Part of a small language model's weights: 8 heads of 64, 25.2M parameters.
Each number is 50 + 12 x the weight over its row's rms, rounded and kept within 0 to 99. Layers, rows and columns count from 0. The size before them is the row's rms in percent of the matrix's.

# layer 4 attention key, 512x512, rms 0.0351, rows 183-191, columns 64-127
094:42 56 45 43 41 63 47 68 58 36 48 24 30 54 19 55 55 51 39 38 33 26 44 61 48 55 55 68 49 40 51 34 66 45 60 62 42 77 68 66 61 29 47 66 60 47 66 47 47 52 37 67 43 36 65 63 58 66 38 71 60 45 80 54
090:33 59 48 46 47 56 57 53 54 59 68 79 48 56 54 52 41 60 58 43 40 59 43 50 62 34 56 48 49 60 58 65 57 70 60 55 59 48 52 62 62 64 64 40 34 39 69 33 66 65 61 40 51 52 71 42 66 82 55 46 24 55 52 47
084:42 37 53 47 36 52 42 73 56 85 37 32 50 67 19 50 47 60 52 34 53 40 46 42 53 54 58 46 39 57 48 48 22 55 54 67 49 32 43 44 61 55 37 65 60 32 57 36 43 43 55 77 44 58 44 50 46 53 58 54 64 47 36 18
086:63 29 53 39 37 69 24 34 63 49 71 32 58 57 59 57 38 77 51 54 47 54 56 62 49 57 57 57 47 38 35 37 53 49 48 40 70 53 54 48 60 39 21 47 58 35 43 64 66 38 46 37 34 74 58 49 38 57 52 58 76 56 43 36
085:58 59 47 41 44 65 61 50 37 55 41 46 65 68 39 36 51 45 74 57 63 48 57 71 59 44 59 34 52 63 73 41 62 31 59 47 60 37 60 43 59 56 54 50 25 54 47 27 47 75 58 46 67 65 55 56 55 24 44 56 67 36 69 46
088:63 54 44 38 51 48 60 60 41 63 46 52 31 23 41 44 36 53 51 69 63 40 50 55 30 61 37 71 64 43 48 41 53 43 30 54 68 74 66 51 59 24 39 35 57 45 54 48 33 41 49 51 69 81 58 47 30 42 39 37 59 60 44 41
087:74 58 40 43 27 41 50 54 61 44 49 56 44 45 52 37 44 57 45 56 56 29 45 62 49 64 59 47 64 65 71 64 43 60 65 49 63 42 31 44 39 43 46 53 58 45 56 58 56 46 29 58 68 52 35 57 71 50 51 50 71 57 45 36
100:58 75 45 52 48 54 40 55 53 34 58 46 28 38 54 59 44 61 48 45 42 53 23 54 33 67 54 45 41 38 40 54 44 47 38 24 57 50 51 59 58 34 35 50 42 69 62 56 45 56 34 51 30 45 41 70 42 43 51 56 58 51 64 61
085:40 60 49 67 55 57 45 35 76 40 68 33 34 77 34 50 49 49 30 47 71 73 51 58 33 59 68 42 63 62 38 49 42 59 35 42 52 56 45 65 54 41 52 54 55 64 47 61 68 54 73 65 46 46 60 32 36 63 67 50 51 45 66 33
# layer 4 attention query, 512x512, rms 0.0343, rows 184-191, columns 64-127
093:51 44 69 42 42 40 46 27 56 44 26 27 37 58 46 56 43 54 46 63 48 38 66 38 47 54 42 49 58 33 34 48 32 48 59 37 29 66 59 55 62 16 38 52 54 55 30 63 26 44 32 72 55 34 41 53 32 19 44 40 60 29 48 57
092:63 48 52 45 57 45 53 24 39 54 70 70 52 41 73 50 71 51 47 60 49 59 47 58 28 40 32 46 61 43 68 64 55 38 46 48 50 50 44 60 40 30 50 36 37 52 57 64 51 54 47 53 64 36 54 52 28 58 34 54 65 38 54 63
090:27 55 43 63 44 38 69 56 50 34 44 38 55 41 37 50 53 22 44 25 47 30 27 25 49 58 62 27 39 52 43 56 59 63 34 48 55 35 59 42 58 45 59 55 59 53 18 57 38 64 29 37 52 45 41 61 41 29 71 46 44 58 39 33
094:44 41 61 43 45 29 54 56 54 41 55 50 24 44 49 52 32 57 43 58 44 39 40 61 55 50 48 43 38 37 48 52 48 52 31 65 34 26 38 55 30 46 43 38 53 60 38 65 35 51 34 60 24 54 44 32 55 68 51 42 27 42 28 51
094:51 53 57 40 47 62 35 50 35 24 72 43 54 53 60 45 62 46 65 37 59 51 50 27 68 21 87 52 61 50 38 62 40 47 45 34 51 42 28 54 64 60 62 59 39 79 43 73 66 50 65 34 37 31 59 75 73 33 40 47 46 51 37 41
090:51 49 54 69 64 52 53 45 40 46 49 55 35 43 60 59 56 31 69 55 28 66 47 50 42 37 36 36 39 58 41 45 71 55 35 54 33 47 46 57 49 32 63 57 30 54 49 35 44 51 47 62 48 70 61 40 41 44 51 50 45 35 50 53
096:69 34 49 59 64 75 70 45 48 55 57 59 66 64 55 68 45 43 45 48 44 38 68 41 55 49 61 47 47 35 68 42 42 54 64 52 47 38 52 26 47 52 63 48 55 25 57 73 63 50 59 34 58 66 54 46 66 31 66 41 46 61 63 52
089:33 29 58 57 78 49 53 55 39 33 40 43 72 39 73 57 73 64 63 58 36 39 50 63 67 37 56 54 32 36 64 42 32 33 49 50 40 47 35 44 46 48 46 50 43 36 44 61 30 38 49 42 62 48 39 58 52 65 25 30 58 49 46 54
# layer 4 attention value, 512x512, rms 0.0462, rows 128-144, columns 64-127
101:36 45 60 68 52 41 32 44 61 34 66 42 36 48 30 31 47 42 43 68 41 55 63 44 38 68 55 44 46 76 32 49 33 56 44 56 57 40 55 38 45 49 52 92 52 65 44 45 44 52 50 39 70 52 32 40 66 44 53 25 44 38 53 62
104:40 29 51 47 59 39 63 50 41 91 46 37 62 66 57 47 44 58 34 53 52 53 48 68 31 41 44 54 42 56 38 33 56 64 60 69 56 24 73 55 33 60 43 63 71 44 56 59 43 52 36 53 60 75 37 46 33 47 58 51 56 54 59 65
105:52 27 11 42 60 61 41 39 35 43 55 36 46 23 39 53 47 65 53 74 48 66 68 51 51 63 42 45 27 43 45 63 31 49 58 44 52 55 57 35 75 42 61 44 47 48 60 44 49 53 73 82 65 64 68 45 42 39 39 34 42 47 43 59
108:37 55 35 31 27 40 54 57 50 39 35 51 42 39 59 46 50 43 28 28 62 49 38 47 63 46 46 59 57 75 65 49 68 57 52 60 56 37 38 47 46 48 26 53 58 34 56 67 40 49 39 61 41 37 72 36 60 74 53 48 36 65 54 56
112:39 38 41 58 54 45 40 44 55 43 65 42 62 38 49 35 42 54 56 54 70 52 56 58 70 43 41 51 71 69 66 66 44 33 56 55 51 41 27 66 53 48 74 55 47 73 40 67 18 30 47 50 78 78 50 28 41 44 45 22 55 56 40 48
111:41 68 31 60 53 48 34 51 46 24 66 61 43 43 54 68 39 70 64 48 67 60 65 50 48 49 50 49 37 56 51 34 53 39 50 48 42 32 74 38 38 56 38 53 44 55 59 40 52 54 40 43 61 40 52 61 36 29 45 40 38 38 51 44
105:62 55 38 49 63 39 43 44 46 68 65 59 46 34 39 53 52 51 40 36 32 44 50 39 40 61 67 40 49 40 62 64 53 75 59 37 42 58 65 56 27 54 48 48 47 49 48 52 65 43 55 41 41 55 56 56 49 73 50 69 35 63 34 70
103:69 59 70 38 51 39 46 55 60 75 55 47 54 47 49 67 66 45 45 46 48 73 43 43 31 52 61 57 50 54 60 64 49 49 62 46 41 56 64 72 48 46 24 65 59 43 66 55 34 58 43 36 57 39 43 42 49 58 48 47 43 58 43 57
103:42 47 43 56 65 40 61 58 52 51 62 64 57 41 50 60 35 62 60 44 71 62 58 43 53 50 40 60 41 50 41 54 33 38 39 67 49 50 50 55 34 61 49 41 38 32 73 48 53 58 48 60 41 47 67 49 41 42 45 55 79 56 62 36
103:65 69 38 35 69 48 59 48 59 61 34 52 51 62 56 41 38 52 45 45 39 39 47 47 45 47 54 49 32 36 63 35 38 62 13 73 41 55 81 47 63 37 45 54 43 44 49 26 54 48 59 32 31 60 24 43 49 38 35 59 55 52 68 42
106:48 43 45 59 35 59 60 45 25 62 53 39 33 27 50 36 41 46 60 35 34 50 43 45 63 20 53 37 61 57 40 52 59 40 36 19 40 42 42 48 35 49 53 57 51 43 63 52 46 50 43 43 57 43 54 53 83 46 36 47 39 48 51 56
111:51 64 27 39 53 46 44 57 67 44 40 43 26 29 38 43 62 33 43 43 58 59 49 55 56 60 61 58 28 34 69 31 35 44 43 66 48 61 51 63 62 57 30 67 61 46 34 49 64 36 54 57 68 37 54 43 48 74 64 69 48 58 41 54
109:68 54 32 57 35 51 22 28 46 24 45 68 31 62 38 43 32 74 51 42 46 47 51 99 57 58 63 54 58 52 54 30 57 36 37 49 60 37 37 55 36 25 40 58 60 65 51 35 55 38 54 52 53 48 64 63 28 51 44 55 57 66 53 52
100:48 61 67 51 68 59 57 58 48 36 47 61 45 59 56 54 39 51 48 33 38 38 62 66 32 42 78 60 50 36 37 62 52 39 44 40 48 52 45 51 49 64 34 60 61 50 55 39 47 31 55 61 49 28 29 44 40 29 51 70 42 43 39 46
106:55 61 56 15 53 53 72 64 33 48 47 36 46 60 65 71 46 56 41 52 49 46 33 50 55 53 69 39 40 38 48 68 48 67 47 62 60 51 66 80 47 53 91 62 37 54 30 48 44 40 63 57 48 38 61 33 53 59 42 37 52 52 50 46
112:50 50 41 63 39 47 41 45 87 61 62 40 63 74 28 65 53 51 63 72 68 49 28 65 40 45 55 28 66 51 52 76 48 43 35 50 32 42 39 72 52 50 73 64 52 40 43 57 20 52 38 61 40 77 42 59 49 43 51 50 56 60 26 59
097:73 50 51 66 40 37 36 51 28 25 34 48 44 49 54 72 60 69 38 60 51 21 57 31 48 31 49 54 45 50 55 41 49 63 53 40 56 27 55 32 63 34 64 44 54 36 29 51 49 48 39 59 60 55 59 63 41 60 53 39 53 43 70 38
# layer 4 attention output (transposed), 512x512, rms 0.0582, rows 128-144, columns 64-127
117:44 50 55 32 43 42 50 46 65 24 32 46 61 39 31 52 19 41 28 76 47 42 64 43 56 59 46 35 48 41 56 44 61 39 49 41 60 43 50 46 30 47 65 56 48 48 50 37 43 75 48 43 67 67 55 44 64 48 56 58 44 60 44 58
110:36 42 46 41 50 52 52 46 29 44 48 52 55 59 49 42 38 56 53 48 83 39 61 46 53 37 42 45 35 55 57 45 81 46 42 61 56 49 64 60 54 36 49 40 60 54 47 55 70 44 58 58 55 75 43 45 45 54 47 43 40 60 63 43
114:42 46 60 52 63 55 42 54 58 47 61 31 62 76 41 60 41 58 40 42 42 61 65 39 43 41 53 44 29 45 51 60 42 44 65 77 50 44 73 34 27 69 46 63 60 35 44 73 55 66 62 60 41 53 76 48 33 40 63 46 57 52 55 51
115:74 53 57 65 63 43 32 44 61 58 57 69 68 67 45 69 65 45 34 44 73 35 60 53 60 47 61 61 50 42 62 70 50 55 48 68 37 49 32 55 48 62 32 36 51 35 52 46 64 41 39 55 75 38 53 72 66 30 74 49 69 53 39 71
114:58 43 49 64 65 34 47 33 40 25 40 39 68 47 38 56 53 38 42 61 70 51 50 51 47 44 55 64 67 36 29 58 28 39 55 42 36 50 64 84 60 58 55 52 40 54 54 47 21 57 50 37 48 61 52 52 39 46 48 35 67 56 54 63
120:52 57 43 54 80 31 62 52 45 46 64 67 67 50 56 53 54 44 40 40 39 67 69 49 48 41 53 44 49 61 47 54 48 59 60 34 42 48 42 37 65 67 51 70 40 42 49 41 36 58 45 41 65 45 35 59 53 58 21 37 54 47 52 42
112:55 69 34 47 61 28 47 75 54 70 49 34 53 47 38 50 56 65 39 51 44 44 31 47 55 42 48 45 50 61 34 56 16 57 53 36 34 53 48 59 67 72 45 60 44 50 55 57 53 48 62 37 39 30 50 56 62 42 45 63 54 64 33 54
114:46 43 69 49 82 51 53 56 72 45 61 49 49 62 33 37 37 46 55 59 27 54 63 38 49 42 59 40 40 61 54 67 55 41 44 48 55 58 44 61 39 32 42 43 60 56 53 37 48 62 63 52 53 35 46 33 39 54 60 43 65 59 32 56
113:52 43 50 45 53 56 57 46 65 47 52 47 41 51 49 55 55 54 51 34 75 46 45 46 52 56 48 55 38 35 53 74 68 48 49 63 70 61 39 58 16 54 39 56 49 51 46 47 55 28 55 46 32 53 54 65 61 37 64 40 58 55 58 50
110:57 63 74 60 56 42 48 65 81 47 53 57 55 47 43 51 57 41 37 44 54 67 41 48 60 72 36 34 23 53 57 39 57 41 60 59 25 45 38 60 47 69 69 71 28 55 59 54 57 53 58 67 36 44 59 41 45 42 50 46 45 52 66 72
112:65 34 54 63 58 55 65 60 22 50 34 48 58 39 45 61 27 77 59 65 39 38 60 52 20 35 70 50 22 56 54 72 47 33 56 30 43 48 47 47 54 67 26 54 50 62 67 47 44 46 38 40 51 27 37 41 41 45 38 66 39 56 58 59
116:48 56 50 58 57 53 33 52 64 57 50 69 56 36 39 37 64 47 41 56 63 63 27 57 42 72 58 47 39 45 39 56 61 52 46 47 44 68 39 17 45 78 63 64 64 52 76 50 49 32 64 78 61 52 41 37 59 54 51 53 41 44 34 46
118:57 73 42 52 35 33 77 56 46 68 82 53 35 43 46 66 49 71 62 50 64 54 32 54 58 47 45 26 58 45 44 35 34 41 40 44 38 37 59 89 43 52 54 58 49 32 72 52 49 32 57 35 40 64 35 33 35 49 34 55 41 54 50 49
106:36 40 56 65 42 38 54 39 33 50 48 64 60 30 61 40 42 36 69 34 28 46 54 49 47 34 66 43 43 56 52 40 37 53 61 57 43 48 27 48 45 39 40 60 45 48 34 43 66 65 51 29 41 53 30 60 39 31 62 56 60 46 47 36
111:41 51 63 56 44 61 40 36 48 33 35 40 63 63 36 64 52 39 59 61 41 49 25 60 66 77 62 52 72 53 42 48 33 56 32 62 43 36 69 37 75 56 35 37 67 63 55 52 46 44 44 42 49 42 38 67 55 20 40 47 44 41 61 45
119:53 53 43 40 69 52 41 69 44 42 67 25 48 38 46 70 52 63 51 44 40 64 39 21 63 43 49 25 31 50 43 49 38 60 39 49 52 68 32 77 44 57 57 74 47 52 55 62 41 59 50 53 59 57 55 67 40 36 40 68 62 64 61 34
104:46 51 49 66 54 51 65 57 36 32 60 56 53 51 67 45 55 62 30 28 64 43 70 44 37 70 49 55 33 42 49 92 35 69 45 31 61 79 60 49 23 38 22 65 59 64 33 55 50 43 40 46 69 47 54 60 59 60 53 46 42 55 60 48